Each number is 128 + 24 x the weight over its row's rms, rounded and kept within 0 to 255. Layers, rows and columns count from 0. Numbers have three digits each. The size before them is the row's rms in percent of the matrix's.

# layer 13 attention key, 768x768, rms 0.0594, rows 214-624, columns 640-671
109:097115158155144194115140129179134133101128099150115122100147112127102146095113131076120122115169
106:145122120154132120117132140134142104141118160111097094148121089143077152131148135137115141107111
106:128088098116128145117144108160139138133089126087169140102121153109145120128143103119097148109103
103:077138126125115080147108134114113157147164118139131138104097137141137130138092128128128148130096
107:112109138106181112104106134166105174116119091167161140117171145130090109097132117171152148156129
106:156128116101135123093134125108150123112128112135124124108113130168104109134111144103132088136164
109:137164124156097163128161115127158194105163142119153130113115131122132144133103136114187141118132
103:094104137128109126131093153137119137122118173125138119125118104107155149118065178098100143146168
106:157137158098108100152107138136158102131121118109133135118140124100144128140141089096157180145129
108:220091122099151122170139144122089130140135115131134127094151149155139104121123144132137090098147
103:145114126117178093135111131173128135112120066102045119114139121161132176131110125139151156143160
110:173135141114137122124144118117129122113130156078102102104117122108141120156146125110129097114118
108:152155146091105069088171116197107126133149151122116151119145123113100099128126084129130115129100
106:121133111162123172118125120180088149115156151145140107112136097103104093137174116115142149119137
105:125135134106098123094100088172093072171162185131119159113100120106165099111151131143139150138118
106:157096139133107117130153109142085152154113160143097142124154120139141155102086147069125122170125
106:138143150124138099113123132118149177148122110131125149122124106130131132127097124066124146151133
104:101158139145140197172136110139140159088137140152144108117140107131093096167112152079136093131137
101:119110153107095149132152136130098130138097137169113138145133171138121168123113124086156153120104
105:102137101122160116093155125143192116083142123135086111102131154087110134117127133146141120100113
109:129152126155168161125116126115106114094154131124111134084145132152125140143103134097112114093104
102:124113082127136113142161136130152154107141132097127128088100119137119147129108139111084110142125
108:133089108146114092150149146147107165104080081133131125142133153115088128126077140111115155107103
105:132148116129129159084150164137174096127140150145133138138136155135125089176097127120128125146169
105:145122129109157137120166140165176087167133125121115129145118165108128120113121108096084133116132
106:149143143108105123133084137121111139145108151093116124115119138103121129109137128085103121111143
105:148124123177111106124143129120093089160167111137108117164147131147161120153140147165060156148141
107:117129107122187126164111111161143144120116163145128127115129126095126151123158161157080104116085
107:121129105127105146147113143139084100118091130083143131151147127098083120108132147130122149090182
104:128082104156163110145145116109129100097139157128158126091131153123145153099145129112135127121112
109:126145124142096118133109124121116140124141121147131134123148126124171156138114116167147105117113
109:122125107116152118122102144143145119160148158123167115150111109091146119125109114109141120098168
105:110095109113071145115166086113150095138129118139080143137103128127130109111117135128154128112102
105:108072167134108133145128119134124145109152114146163148143131135120143128135132151126140087123139
108:098076162099128171126172130083109152133085129103119119122132115064144125130170112128089137134106
105:140094086152133082092134131110174167128181121135126121163129158149161116122141138134129152138118
107:144102147127127134134133101139117116137119146141138115128091103097143115128118143114108162115098
105:118183123178132141149120155111160125122123111156136117128126128115132101110142148100148108122145
110:133127101128130133155102153128144145094122122099140124119137144142144116123097132134101119115089
104:085119102081120116109128160099121116148097139132128133121147122125138113118086104106112136127111
106:081121119104106133128167123117153083141127100152133130126104118155117133145133143122140130132095
106:171127103099151113094146178126109148097168168164159105104090100162131148118141151143086113123140
089:098131145148154129128155126088134099095153140173125151114118131162149125120141124103165150143123
078:161158149116133165152162144109131104114146142155120113142133118110157112162154135163105091146122
085:142119152162084114103154155135131150170133102090106161134128176117123128114114091125147133153135
074:099153121147106162109148152130115156139150138102090158120162161137165152110154109143138153152140
087:146138115163132103133080172120145170141117141162138153148082104127124145103101103148135164132065
077:156164096119157091144128111100109119118136115111120115127126121183121106149124110112146127101101
080:139151100118153180163137118108126140097141121190138111132113113111170138166147148131072122084101
080:152143180115187132106110119141099105092143166154143095109074144163148123156177160153150104097116
090:093125096138110126136131091109169151150097156117112133121179149096115134145122150158126126110077
087:155128143113149125149105124146132128171159135134145176155111130124153125138118126123107114111113
081:141138128131098098128109093155129141086148144118107116121124152113090162127126129178133135132105
095:151139152100140102122105128112108137136140161118124183101116170158152108142140138161146126099123
087:096125115139109146114164111122106128144099151104172126116137097134090142126121138101108098129159
076:121125130102119136144116153123123096145154136134099097153141120170137143158119155149107169146137
095:153116149129120082110132139120132150134137158194134143123134139139130114117108118133138123118103
095:157115125115133108123125113112138128133110154125101101171125141163108123084132140145115127176126
108:110135117136115131131158138113157112110141108141124126153140157118132166098097140104132139134164
100:112150122129125152131099139159097120167145176087142137140112101153105135141113136142137174153103
105:107114112135146116121117134155133143113114091121129103155145106109098090067129102189138156108132
103:168171147110137129176148135085133147139117109083147119144104115136144146103124109141159168118090
105:162119159119102093117102134125076164115138099099123127147107125105110111095127131134100142152138
100:131095085129121105138108158116126109129142132142135176166121169105141168101172137120088123143113
103:125143153157125154072126148104153142109092137131134137116126122168114121114124138152111134097135
104:134152107174154094107147157138098164151139110156133128110164106117147138138092126150106165109137
109:109158090143107117153121125166125160132130128128137162114114108084125135113117099108151176111152
104:138129119100130123120143121147122165111149155100143097096150132144083115126082137140148143117149
106:112095129112149113162150133095124122118118132140143156147149134084177163107137142152126137145106
106:122119130146145132163106125150127100067150133157138083193097153105160164162136102088126117167147
108:168109114090168081168112147112128128134138165103122149127102119103131153104129151124137105117133
105:133127127107142129129112149107157133168162134138083125125134111109105117143145114162131164140147
102:174162133112137132142124093133142137113142141082145116112145115126111168110101140140138161134090
102:111106152120109090129064156139135126145145127154143119098126131122123132175153169108107123097154
101:115147120127095137121150120084128093184144076125102171135136143167130130113116162088104125149162
106:144123109081119095156128110110147135167150149179140154089156140149123116069170146140149140154129
102:145166111113125095142110160100113135097160155138124159114130141165104140096114093113099108111084
105:150161130142137127150151083138170113105105159135135150118201153103093119096104090158106123126092
105:080137100118162130101123103117153121153090099168124107114167118137096086114122134137167108108150
111:181163171125075116109150160167105207126131162130130117171140134098154113107129158090153101120145
105:119120133125104152202111138101105140102131131142146103125099102084159117148122160108147145170121
107:102151065168153119085130159146126141134137138106115139134130104140128144158126177136127143140120
106:135118141079160104168136135142105087148141088153148072161099120157100146099124101163110107140117
107:159053151113112140152125121151150136088126165093107119172111147119137111122096132080138087156096
107:108105080180076109135169082181129082129149141146080104131160148105139131164107143131125139114157
104:117160142102106128135129128150145157139131127137124125088150113187128117126131104129156137076123
108:115152110151125153108139118146101138162137129145103123124093133090091133133165127130114149146175
107:151129124118123134133131104112086090169122164063141119090087151081128138107103120178125154100163
107:111144140167114139116115134106104121124139150112111157132151109124134151113094150115132122133145
109:144133117132155094077138115109126182115095085113121174108126110127132143167160140111139128119139
106:114076144144122109150133135092141136139096114148123146131144112087119108100139112117119127149096
106:121127122116119141123131088124158143126123139112097116090089177103116128140112137125136127155118
110:143181105163134138139138105150136119134125102152113112136143127121125122140122130161171116130136
102:081129133130154143127163123140133149092137152153108105165098155118148116163135133066115136120149
107:092128190072124113094116167114094118152130109165108118109141103103134158127147131135081132190139
106:141143142125107147088109134110118085097122186121148109129125098112114153123134157100137132126108
102:162142103115168159102121125131109150164108088140157141113137144128095139103117122167150092113162
102:104125147149105087125122115122106139127072141143109165100100158134039134148136157143150144133073
101:143152126132122113138115125119141108105121163116140086188135137140111123147110146110142141151132
109:097128113114128129134118140162105140074102112112153142156140114108087150122123136142116168134126
105:110139108081121122169184112100118194106175164142099120151106115118125125151106137113102145132126
106:153106116135111128144115141126142125128145168108124135118167137076140116126118088106151119138137
106:137121143130140120099089120134170138128123126138150082214112133138155173144151126105139144187094
107:079161131116150097104159160149112123119144141100105111107127124107109166130143156138121105121114
105:106107105107123131109148128144127128112115085123072138129116129108131167127127089189109170146082
105:144097125092119119159119106115123140113052113112110158139153135139182168126154130139131101134141
080:126140157123112109157139111114119101128155131121144163144131138162130123121124142148066115180113
081:139134094146109148135133119132115174133104108136131090127109105161144102144148106123150087110150
077:085153085125110125131136168113153150121124170112122140056140098143119151138124127126104148073108
087:167156139094137141110081122126093122149136106108148124117155143110107163131116137109122136162133
080:115129117133120168131127121132121126137139128137092127169116143102161125130132124123113145150131
080:108168141123114136176123132124126144150143169139129100105140120156124099136129118127106148121087
090:159123120122098154126128124125116138118113112072122114096099100088137124115114122092158105169122
086:154144151103156153120115135142148134126071137136160166123129124114102113125136072122122127104092
078:143118116123145140080141150122128127146142114167140126089122132113106136155112124140134159117145
088:146112110136139128121149148130144123139109102113122156126137187136110122106143143124168142099140
087:114131148082114134118102179164124137155117150133157118115111097152132139094125127118113149095085
098:131139106119125145101174165124156146120165129144125130138139147115130125150118113145131138125145
081:132095110125095130156119133162105147111092126118113125171136085091133138135080105099085127134119
073:123081110092165140167115101108116123146106193132145171166178119105141156155075145100134113127160
090:137100115118178103119134122108123121130137172146096129134151150133139148146122117129110150138119
092:125169158149109159123136107149116075131114151120096081075088125128139102105121123118119159156113
104:145151107136114142155113152128165095084107156067131082156153145136145118112140128129157128126150
101:133162104130136148134125122130146136117076133064124118088115118085129181169087096107104103132071
109:157110120084138122117112117128074101172165142129118104152129130111118111152168120163130117110164
105:157139183132114132093118145053089105135140124148126139118128134138092141158123099138121128119119
111:120111059146102154144130139142143093133143120136167152141163144118092123114179153140129129114151
105:066093133168126114140123125119129119109102118128149121126112140072126094086151098170106174142096
102:146130096135072161171159121114140138087146124085092168124147142137124121095096160082185089141101
108:171133140124115050131153141127120119149112117107115095135179134156153098129152179125129056160135
107:139148124144131200130120130159139147076136135062136130119101119079196107133072095117116166137132
106:156166068137165125108152114110153111127143190114116117101144173054130127146092094154115105127154
111:180146101126109108134137147071120156101100112115149142103109118050128115122160142095119128151132
105:126139122096137112165133140138134156124144124175154075129116066148131093136158126082118122151105
109:156093158138117131125141110128173107171118098088133113146110100112093112158116103143133147152130
111:154146105125116155122111112125134136166120100148118183051109112143107162116142166128113180132101
105:128124114175092155144120118086100144122172140128124140123119117114164149134095110097119177134126
103:108128134126143098107141155143102175105136147155136119118117178115153126162117122122109138154111
107:126120134107150173118161144110114093115159123165116106092143118126106107165118121139146118149180
108:110146187170174131132100104154130144170111112131145113142129116145102113124145151125163161121142
108:117112144116114170170139105118106087125138169106150110117152130088129149117164095129140127130067
109:140155145102085108091104139154138092096126158136124132153105132131135148123124152131085092157160
105:163165135121143121131130202108155165084135081180082109157125162133172134094176132125130113118147
109:113125104127115085135109147093159108138126098108144097151120135116139126132137153161192150115159
106:129145150154134108125142187124101129085164116122143098125110098093155118086125102114117161155135
104:113139158101118145184098157149152114128104145142096144137142121135099124139136115143130153165171
112:150099130116119137123104111100189142097154132119097112128121092106081106146143145135156171128128
105:129146126126070136092171151127112124142097128127099146109100151130155103188109120138127127150147
108:139109068111120111180118152127172152118111124135112164170143145159178163104093124144143139190118
110:132117102139128143128157136091128130135166114115131134147152119123182137170119087126152152134112
105:122116137136125129118137138125120091132159133124114148141149135093155137078100121119133154139107
108:109086122142128109164121129112090104115132129100089130138106150099147112127098124091102113159155
106:103131111099116128114112113158167167094152096135156130143130100141136128166137125094143136093128
112:090162109132196124083107131098150126170097101155126101101149120120149145114118173096118144139114
106:084093099113121163110108118083116114145130124151129135117105096162134137119121119113119141098143
106:155104169117143127127149145174150146114098136154062112134150078149149140184087127131120155133115
108:120133101111110079116126144109131150175125147160088078127093141133111123123101131167131080101115
109:094066161139113117080162110141105118164146118145155132105134120119105088131084141125149102095130
112:152122089144137131122140127077129099150111136180109164146105156099138128138114123150118117106145
107:141077105115141079143153159116208146137115166150133145126134154163134118120145129142112112147101
103:119135145149124134155122118107115111159120165133104138087134145054136078110151101145160096133139
108:151131126088106122172122065085140124140099132080153137143143151124145185106132130159131160119108
101:120127118150158144141173125127143141118110126166121123106129120154154125160136139107110123178085
107:135145119136140145115178130078103094151138148135147159111097108149120149107073121105115157125135
110:129099114100104108097092171114177159100132178140121165099144105139161116161113120122128151118157
106:165130149080128142119139129056121171149091125111108151127140103095102111132108086124146144127128
109:109139102094129158147088110139110145125151110147112154102183142119133089070136131136123125121087
101:128086084085098110117120141090157126144142173128140100107159141117150155101096172153116087106115
108:160124110090153094116125146140094078133167145140138117100141142101139126131136129138093144120106
106:160137086093123184131145113120132145146117158101105162103153136155126143135135182155156119084138
080:111088111129122107098158105081131123145117121135140157158134086139092100177142126126150122179137
073:158103120104122083111140133149099137159091110140111149092087138099178123152126179111103117111168
079:125190149141144129101167152141139146099113102136157133135155147128160137118127150109107123098089
072:123134148145112140169187151075083158108107107145120150109108145131143146137144114134124108101120
084:127132081108142140142151065157146140149182126097146093119111143140133135147138141121162182167149
074:153183068149138094111154146120091100131116122124131150124151116104124111126096143107158173143144
076:144101141090130112109072160173165137112112149185107172133135164147175069081128108078131097100132
077:151106085144127078155072143170134148160145151137118138144088100078117112129141136116101163115145
078:131152141146126110115075134087090123172157148149136150144123124130118144156143173125095144127138
072:153152123097143160157152098134150093150123122150143092127143119092163130188107113099158124139178
065:127139116154127105150150132139124138162157114124160123128109110137155123143115134151090135144117
079:146127150122117150138111093103171126152099153138114116098142100147113133177123097137156123164189
076:137123119152140110149153178116121138143165120125167136128157128103115122152108122139100146171120
066:149131141135167126140102173140138122159102128172119131116119137112096148160122106126129133148140
088:136126128098139105122134143100146123143087141180136152098144136113142124112139106114132142137169
083:118129120157076160098143125120111121103127152130148103108103125194137129106131100106128132123126
103:151132119131105108120151165097155130130103120095099115138103105143173146125082178146133124131119
106:161135128095144140120117086113124135081159124146168125130148095134152138122125144081165123079135
107:095133119143140115116101143135129168118111146149124146067161132136124076159096129149140098090114
108:133112124118118092154154145161126131181129145104142094173099109135134112168161111131150102098136
108:124107135123091098084089117133133130151092123142124121121160139152128114162131149151117103127108
106:090098123112141168199120122124128122103148101133137116145151143107103115090137144134118142076130
114:078103107120113121149125150122126084139135131143129126137120137153138156113081127137084100125151
105:105103127127118107171135152135167139130173143143087158101105121083126155099095139103134150153108
109:114134180094137093147171137113152139168097142140170121097120146186101123095126182106125118134099
108:156142171191184125094111144123140148110163153153143119132132115143143124139132114134128102144117
109:080125133135111106104108097157142137104136119117092098147087153127120121116171170116123152107102
106:108111153162144120140127133129129161128121136164133108159112135103113104132151145114112148125149
113:120157093125085082091180151142136134151157165125139090141154148139107102113165165120116119129158
104:116134134111154112115124171124109168105122105152142138114154179132109100104142130132118100147119
106:158079127091119106104089158117094138177145109123108173105104137119144158157097125121107158145095
114:115142160143165095141103148086131126101130127144167122199113151135114131149153117147130110192161
108:094099107102150132089102133095122152131088121157116154150091110121143111149116214109088110101107
114:107143105157071116128119095153121158130173142105115100121144131126116174157126162137145146097128
110:080165150068152117172114097149131107133079148108119090151097135068139199143133081113121124130108
118:053138085203145155128151142170121147130115106143167099106145131077126105155146080137132169107104
110:142163108111120092128151144125149109111127143141149141142146135122126097064102115152064120155109
114:137116142131140150140124140114123140150131141077098115188124116125108137105118144135123110083084
112:094131091112179167152144150119147144170116121125127140132119097101103126080109093049150065129132
108:099114118136134118107142093124138139093172101137108129095117137120147107098084109146124139097102
112:127117131100128152089099094171125119119109104142113089150143113059138151144109090063130112132142
108:121100066145109120163115127124126132118106189150117098115161105127184142125140163127143112083125
106:104209141137077145157136082131148145135098150102074133091138126142153099167127124101117139101153
113:121133132154119151090112102101136096164136122127136153120125134109114157117139083138121140116156
110:136145167140108085136144147118170148083118070119149151118138144142130114148145126117125098105132
107:111084159121087145157087102092139151118165179119082132116144160141132124145106110158134138105133
107:096124103139153097106091108061146123127095134171175121138126106131173129135115136088107173122106
107:140126126112123132135086158141086145157113149096132142110141092123116125140126123157133089124118
115:090130135129123142106127106129089103123126139116102098144137146098124097123119122102126116120158
111:148132106139113108157126147123122098103134175113129134145157150143178157121165146138131092112157
107:073108136121114160143180165123130126113165126093102100113111133130131121112084096104129125117086
111:108099129118119107162067134144145097118107173124128166128117177116162152095119100117139112134110
108:098135165143120168176126110123125112135190092117153115158178135114143145147096146145130129078134
110:140118167191148121137123125119125140163132142153167145153150144077159107136118112107104123122121
111:124138175108128141143131074147094117083121163124104150105145143110164149110074086146133122129134
114:128128161120075149160135100126134124106126150156108156127159158177114150122110185149130152144140
109:152148108140163146174086140158201149129114126136162123126141114101107105101143143111122119134117
106:143086133108114093117140168160132097177141065110168174129132143155113108089123165135102145114130
112:172154134112116115100134102146131124148134147133094108146153111145068154113114131103127089163129
111:139141185144097104159121133115108141178131165143109159078150125088107101129150121119144140128155
112:126178138141135090119126137119107165113132141134109158134073163150131111153145157159134109126150
105:127121124145126174126098117111155148120101119114126117147137141086138149144087130133099133130166
113:104106090150139143126151119145157111134156157092094101118131138165134141180104121132105148051132
109:137101157118160133121130108127141119157103154107108095079138123102118131092102170113131113154102
090:109045095124160160130133170114128120179128177142144149099110147131176119101122146107159125185104
078:130100108144096120135144137131116114123138125129135179133132126173144141123146113140136143156105
091:092133138123130109118155095172124133112123114139149087186159115077131133166085099066114113063127
081:096136094142071166119140116149090125187129142127110110115126101137113140144114103182145136156148
088:097110131122143167122112175179114141123122122170124161136126155128112120114165167141152126119150
083:117100116109153161126152118162162065138124119163143159182116135102126139119120100111085133132140
083:173126112120130098069131139108112139138170156132144123148139118077113156133112137145168134116122
087:143098126180111172120137119131165143148095125101088181157103152139141159128122138105131148124130
083:115116137114118145132132117124136118086134115133129163151134146162145125134141097158124133151106
102:148109103133115117100105162057095135164159160137123113099133087177121137092108109110144132138169
088:123129090093168110141129129156091146135115130148139108153135087158104142108097155136124083150126
085:182127127110146116117124121157126146147136188121156141117129151154148118111126154141159137140106
093:136104114170114112111112094160116106094119122082133097135127116151134134162139143132142111114181
083:150114180135130158151112110109128110157154122140113121172134177125137164150138132123097160110106
101:132132108105104100152150122131148140109161121129157128138181106157117140102141195149174160129113
090:143140181145182152107142135147127156077116151140097118116144078142105132123115124089148146167145
096:122106137120142137126173149150153150102117175133128123132132119128122174121136114174109122137109
101:115182184156157130142127157160152104130167166129153136139146122117126154103147115089116123108075
102:092125106128092138133139103114133125144103137121151122103088102119111113145139111160113137092128
105:091083088112103112155158113197129125158150115104106130146128133127071153117130118100157123152159
095:147122169124140140104109153086121109122092130115119121139077099132121095131086130124086125124173
099:140104160139155165145151123111111130114135157099112141103057112138129128183074125156155146136120
101:164116135086133132118144138073132152121120103129111149091120119128167140143121123122135119165128
102:144137111120107109198096105103128101113149140083124116096182123159109124100118108128104153109082
105:134147127162158164111122135179107125130191122171145148094153135098121168163136158109143150136140
100:148108131125102107092176115145135101126123128141120114121130121131130134143120092116112161115138
101:123180133114114088107097103123145152104090126158143131117149128109118162104181109096120116162137
105:112133084166142154182095080167177129109129136101126083139158119131152133129081152092145140110119
101:116109082107148160113132130135162114110105105081109120122130160091080109096134100167122106154094
103:150158126143121124111110105104101135094117137149157085172110105099114093167139123131152136099157
101:125168103122147102092126151165134086132095116144119109094124097144107131118140134108099163134102
100:168131113146109086138154153149146134103098165147116150155134137129131093167098099149160123135139
100:126138159070144156122098129160122100115129089126130128122133125127125106152084117106129123107117
098:120096105129123151140114149114139085147153087135133173145140161115098144093114127137124140092062
104:152140090127125154104127099104135130093126111126106154131129159115106110152133160158120110103125
102:094123120079134138101133093157142159111135132102127124097135120123144143075141162056141114093147
103:107135117139112073101111124123128153121129116130153152112162110148150105161138114127127112095124
095:110158112135159126080147056137166137106132134166112069116163091148115098114110093090127150144133
098:064136138135081095095145112124153099094165155145129114118134117134126124124097132111107064116179
103:142098085155117136125096107154087115136157110131128123127139131119123144119082134103127115154134
099:119147103173141100092090141100116137141075133102161140145102138132141164107088062094124160156113
102:153081122134156097099114088146101123141117115181129143099176146156151143164103184111134109114145
098:121138151144127142126136137122126126097134126094147103169098081098136095128127122153147151111140
103:131130137091147160108125103115160116168130104149130131138149126119126146152161109146120121122136
102:128127125117146158122125113123086120074128159160094166089070159150108127135121103143164133136134
106:141098182142135118107107139119090117111118095132155092162122124136125101138146144086162109128142
099:135129107069115097091117078122150108162138159122108099113131173135093125169108088136131140155165
104:094095079120133152170151140126160150136115109153087118151124126133111119095149101120136135148153
103:135146152162138129119144167115130120156109142127158124097139120128091139126070148115135116162115
100:175130107146108173132087113132129106105107119130138139164108112095147104179132090114100148148081
102:113124140141131167134151116080125152151153148147146181103114131104131126142118129153163163140093
103:147104086143139140151144112098144116125104155128118126120156150135120154115102119131156114139123
098:148118177136122115118134155122106124152132147108128111133121106127080143113127136164134121098126
108:151136105114124149117142128117149125130159111116115116158114155128117131109105103122082152114156
102:107125117116133089086114168138107142119107110155141142179116123159108134083153126118147173145151
100:129129108148146119144111205141153093120133102143118122113137139155135111156124156149169148135146
100:137141093142128076144101118154148143125105141120168086144150155103106073160133116092161171103106
101:168147121121137139094135136100152142076111147119101151129105116181098143141121111102127128133118
098:157121168130148146150091161154111139108166089142183081136119143095159149112108102115113153160052
099:138112129150083065165087145105096093127102153126167126129133108125095130122157145121150088166136
102:082146107095148108091149123091105098132105137109167160116173124086140122136113120138094087125106
101:155131156123102132165105098103134140114109156131126174042168111132111107125157138163123170126127
099:112143149120148165136102141139116140122112152122118137159117152158120075176134130125134128106147
095:122190126186155103155122136188140115123181132108137132171148141097146154111141155075145104116094
052:123090134116075182102130103128132157126154144112091112135109127143087110139138181129143097064158
071:136064101119088097096116140126145098119139129123151152138118106124167128143089128159129113132111
060:167188149117164152152125130134147124125133121168112097102110108133103189129126107153133171126129
063:123180144140148154150143119111107146160120101153123133110118100161113104071134154129166096117179
063:120132147153139106153101148111145142152137156082139162132081146114143173118121128158113129133139
065:120151156122169095114110182131138121166144172155142155145099111116112120159150097176105116129107
071:144144083118117141101141140105137129093116074161152146139144114130176103134119069127147144148116
063:136135142123088097110149098142134138117099131096119139108105143152128133153110194175118104098146
063:142093143125086098121098116102119136137134122112145106121105118158141094135134144146157124131110
067:116159158119162133124096100131131127183138089108137132131078149130124155130109139116134125099104
077:112124133103125129130075094143102109107183097098115142144095157149128148130139193130131134072112
067:132134143141156128139101147148096154190118098152158153165175091175132129136110156144110143144116
074:079158174126109137128078125151126127165159129095123122126128151126108147147148184143121159077103
065:115182117112177139118063109122149132171137089133137140159134151158119136103115162150112153106106
101:101118129128167092099126116107155180147100143107091103109084115168147132113149135105081125129113
079:099141092165082100107173103154112084079145153142080098127122114095147099131113116157143086131107
094:114129120144120116167096133130121128125141123079126131121075132153169139120125149119131135095118
089:114116113125118087110144132131154106147079100182126160097168106102102082096115113143117123169129
093:137119133117121118136134137083117141113108138121151141136107124134151159120162103081190119121133
097:095185148119080092120172148128129119132092143114152112143116098146086151083113131123109143169124
099:080146131111146129147085123122140142101116126138105158156102141118135127156129146145122119159168
101:151113154098108115072096130101144115154115146132122104117186138133124139150127092156149120143102
099:090119115121156132167157200099103115122184103089133147102095156113142148111121134098117130086127
099:117159116195129170128154122140171155153121159132154065108163126131138117129112125146125161109075
096:139148105126113109147163145124137122111162145076097106165089126140130143141144165160099140127145
095:093116149115141137137152117120157110155121118108159127129144142129124124141113136117124140125143
101:104129175163129114164103135099102111136124123105112143049159133127164091106149127091157123117115
094:160140166130121110126140126101074095121127125105133110127161130154121154118164175139116090120116
098:170111127117149137080112105131112089148109168135134186121128082089131138141144109143160136101132
094:131167141142141164088138117102137149136132140151119120122138126154150091134091144121151120115167
092:138129162121114121126120138058154149153114121113101125080143119129126120110105126103148154156120
094:122124129103143124146131088118129137124121113131094150120131139142160119108144104142130114156107
098:088179147161123143148136116111117104171151138101084130097149089088101110100086134125090136125113
099:116118100159139121128098112131143112172111132118118133127105152121130112127151096158139124117137
097:161138117127108128121097099122139132143123129127124112150146138111090174111114161136121097099132
094:116125191146149159092171157152105143119094094137102097127121118170108094117127141069101143115182
102:160138126127118157142151087139166166161113141121159132117111123129116110148107130128125114131133
095:128142144080121125176148161145117134132114132134143127163094163165129136118131104156126105091174
093:118115127122111121153126111134098141117133112096102128117108113059124114153109147123140124118098
091:120144125130103116116091114132131115118148127113099117152114112132116125130107100133115131152142
096:108138109148143095117137159123134129162146137129165117135149126105121134128145121081132088165150
096:109132124155137182102117110081136130166153113140176122120167111113132117143126128126130103142143
094:102095141144150121108145141132113113166179130121085109143121135125121125154120127099163137143131
098:151141158116108093136121124091164102074150128127133118135133108131146128101180110123126097149168
097:158116182107140130115128154148146108134130136100125134087095142130110122088095101136129092118085
092:081143111134169141171156157140080175146117134140130080157158136159133141164157135124177125118128
100:150095164136118131120130133156126130125119101129118154091154126120161119104103132149184094145149
094:080110077169102119096120101174109113131128108080137110121141126093081085125110127114122127131136
098:095113103171111144117160131086091105095133132119092095120148121119164161163109156184157116107176
096:126168155141141113134140127135139137096110109129173133118119118113156146154195136135155156156144
100:139146137137105112155182157139109163087153126106108148104125113128152110108115134128115154148102
098:172105078117102080131091134099125145167146124171114080086168178148128105104127162172132128124148
099:142104135148150101189148171107113156145149138116172173123120140116152095134177116166124089135101
095:168164171144120104065131154141134135133125129143130114138099164125109162146160118111115087130155
096:163141136125124130140144088114164114155092115157106130136130110090127150132180146128108125149156
096:126113114128111134137138155132111126103141146118153186145167160151143101091161162141142148112162
098:111135125110132139150116168134106128109115115163150102111105101123136139138135076132106168154114
097:158134117127174099116115130099107162161117133080110122122147120074157127112136077121131154152163
097:148137081149175137107130127143162151160128100133148143124147153139121118113118083124107117118115
096:113108115119125143115086118104107131125121152153126118114178125103125094119133148091136134108101
096:136097128131143174117126149136136140108134113135140071142136106138119150161120116068106110146116
098:156104169145177134128081135109118137151111147105141157151158167123145138158139145111144087150112
093:133157145127115141121112113103132095155136071125123158095156099114153134140135139150131124108088
094:132115135147136149153127108132147113113133120129109105143090126163122097083120158128130222125125
064:163127148150140124082110158160123157114175168130166147109135119088143117140124134132191096115129
081:113129101141108159125135152121116147155117122136116147123121110110108117122155101169120150106113
079:135141166137148094126111096143149110083093139136124099117129104116158160122148182157123104130161
072:113113129161144107149109088103143090095133120104150123132116114131123136154142110127117111125147
075:117152119123098152112133138115140150173124131106173131137124138129100141109108144117105126108102
079:148183108110134133102125157130157130175154152154115142142143120095128115140107084091083133180079
074:123155154145122087122107126086172082133151139103154109122135116102115148104108142092113117127142
076:111158145108140105104124133155083128146170107126130120146092148160159138132144112118059165144099
078:097148135121138135136098161082149124135089151143107102095130078122099115092111128106159146150070
076:117124135136136096089090086104140099119121134101156151162139130096093156137100142090099103114152
092:139149128117118169140138143141124130143140086139144139122112127083087146142121102113089131123137
075:133132109161119104083130115120138123154158147136087142131127150148162142101121123149126182156152
074:125091132140112139115148142142064119140141165182098144101123159132142108117130137148124139154168
084:170111135102154140126106135106123124144118152119125124150130123110120076142139144115121088119141
084:116101099117098108149112139097120126162133111070154104172115093126099099132120157133113140151099
100:142130121112115114100122144107150123098141106178085156125161135132124164165118080117096162114145
103:104110152126136100139079122141156162154137087111136102128068094140109118139097157127131097116120
097:094094121107135110132100118105140100196124087146107090122100149107092115080116117128130127089096
108:137152120179122131156119103157104161070128130158106147135112097159072137114146142113103142130110
107:112148128126152126114143103100136138106158113136129124165129153145113128077106119122098153110095
112:116122066145110107128122116124149116111130121122131071154123147090106124111119131115138135141108
105:181133125121076114136127142086135124147142117122132145134152128138121146156141150097158111144172
106:130100174084145100128094129086099174110157110108171134109149126139113170129136131119157147145113
106:139109111098133151135180158110124166158093167113138113125146110143160129108105157153143106145102
106:131092123099145146134152108148174101116116141098141082098148133167181104120102110090159122104065
107:121156150132107098132140101193138134147142112133116101120129148167125165144172102120125136091144
106:171150163157078117130109102092078115172131174102141101138146109151090112141132133138106142120153
098:133198090089112171115116140140144157130121105082142143098110103124151106065098121143176110121122
108:129118100143120120093154125099095099130150162127154124151119109110125137147158140158150155170084
099:156166069130128084129116129087087129091169118113147124133079151061100137119127135115150153103107
109:104126098130080113111144131133178092121096127145141152155110122107114110151129104113085139158068
105:098122115107098154187128111142120113106121149109135118129105099113126107133127123124135115143153
110:111175127130196138092132157121111162142107129136132138115091139150124135110156110126139127139099
105:098117136204144110150151121140150127118112108140077114110138153119156109129110103110122076134139
101:135147143163095123152147124140147124117134100194126113167164117182135121148161111135180131103184
108:172135128097104118125105109118100141133110151106118166120155149132148139093096170093118112129104
105:134107166129135160128162082138144079106122166099167137179093105100137151142119110098170106132121
103:147136110123099152132153167145136079097149127085119167115126137094125151156095128112114130086165
106:148141118114104156132135098133126137126155129112138102132140132157123131140073122150153182157134
106:098161150115173131149133107157110164085116180137136112128130145129141196133124108139108103107118
109:097132119155147113147141153106141129190117123145160117114162134137100145127109139113124130129124
107:156091117127178122153165150139151156133099122116103109139100095122133122107143097120151145173119
102:153127102150150099122101115139145149103125171109113095099127098115148152110142112102122199128119
105:096114151089108098125104141177117173125124114128100122178141128127100115087161122120144145147099
103:100149157114142121135128156123155122112103139158113120151084118113148128133144159147144131142150
107:106137109148094107144130148157116175087116152108157116082114138151142106112168136105142138106088
105:120096090143113109145129117162100122120123102157138142135110131137167113091146123124119081150158
104:109128150162120134146120121130151170095106159117070120149112188113139114165126141108181140161144
106:148122121144116136115158105096111113158151129133141118129096120133134126154069125136167148138123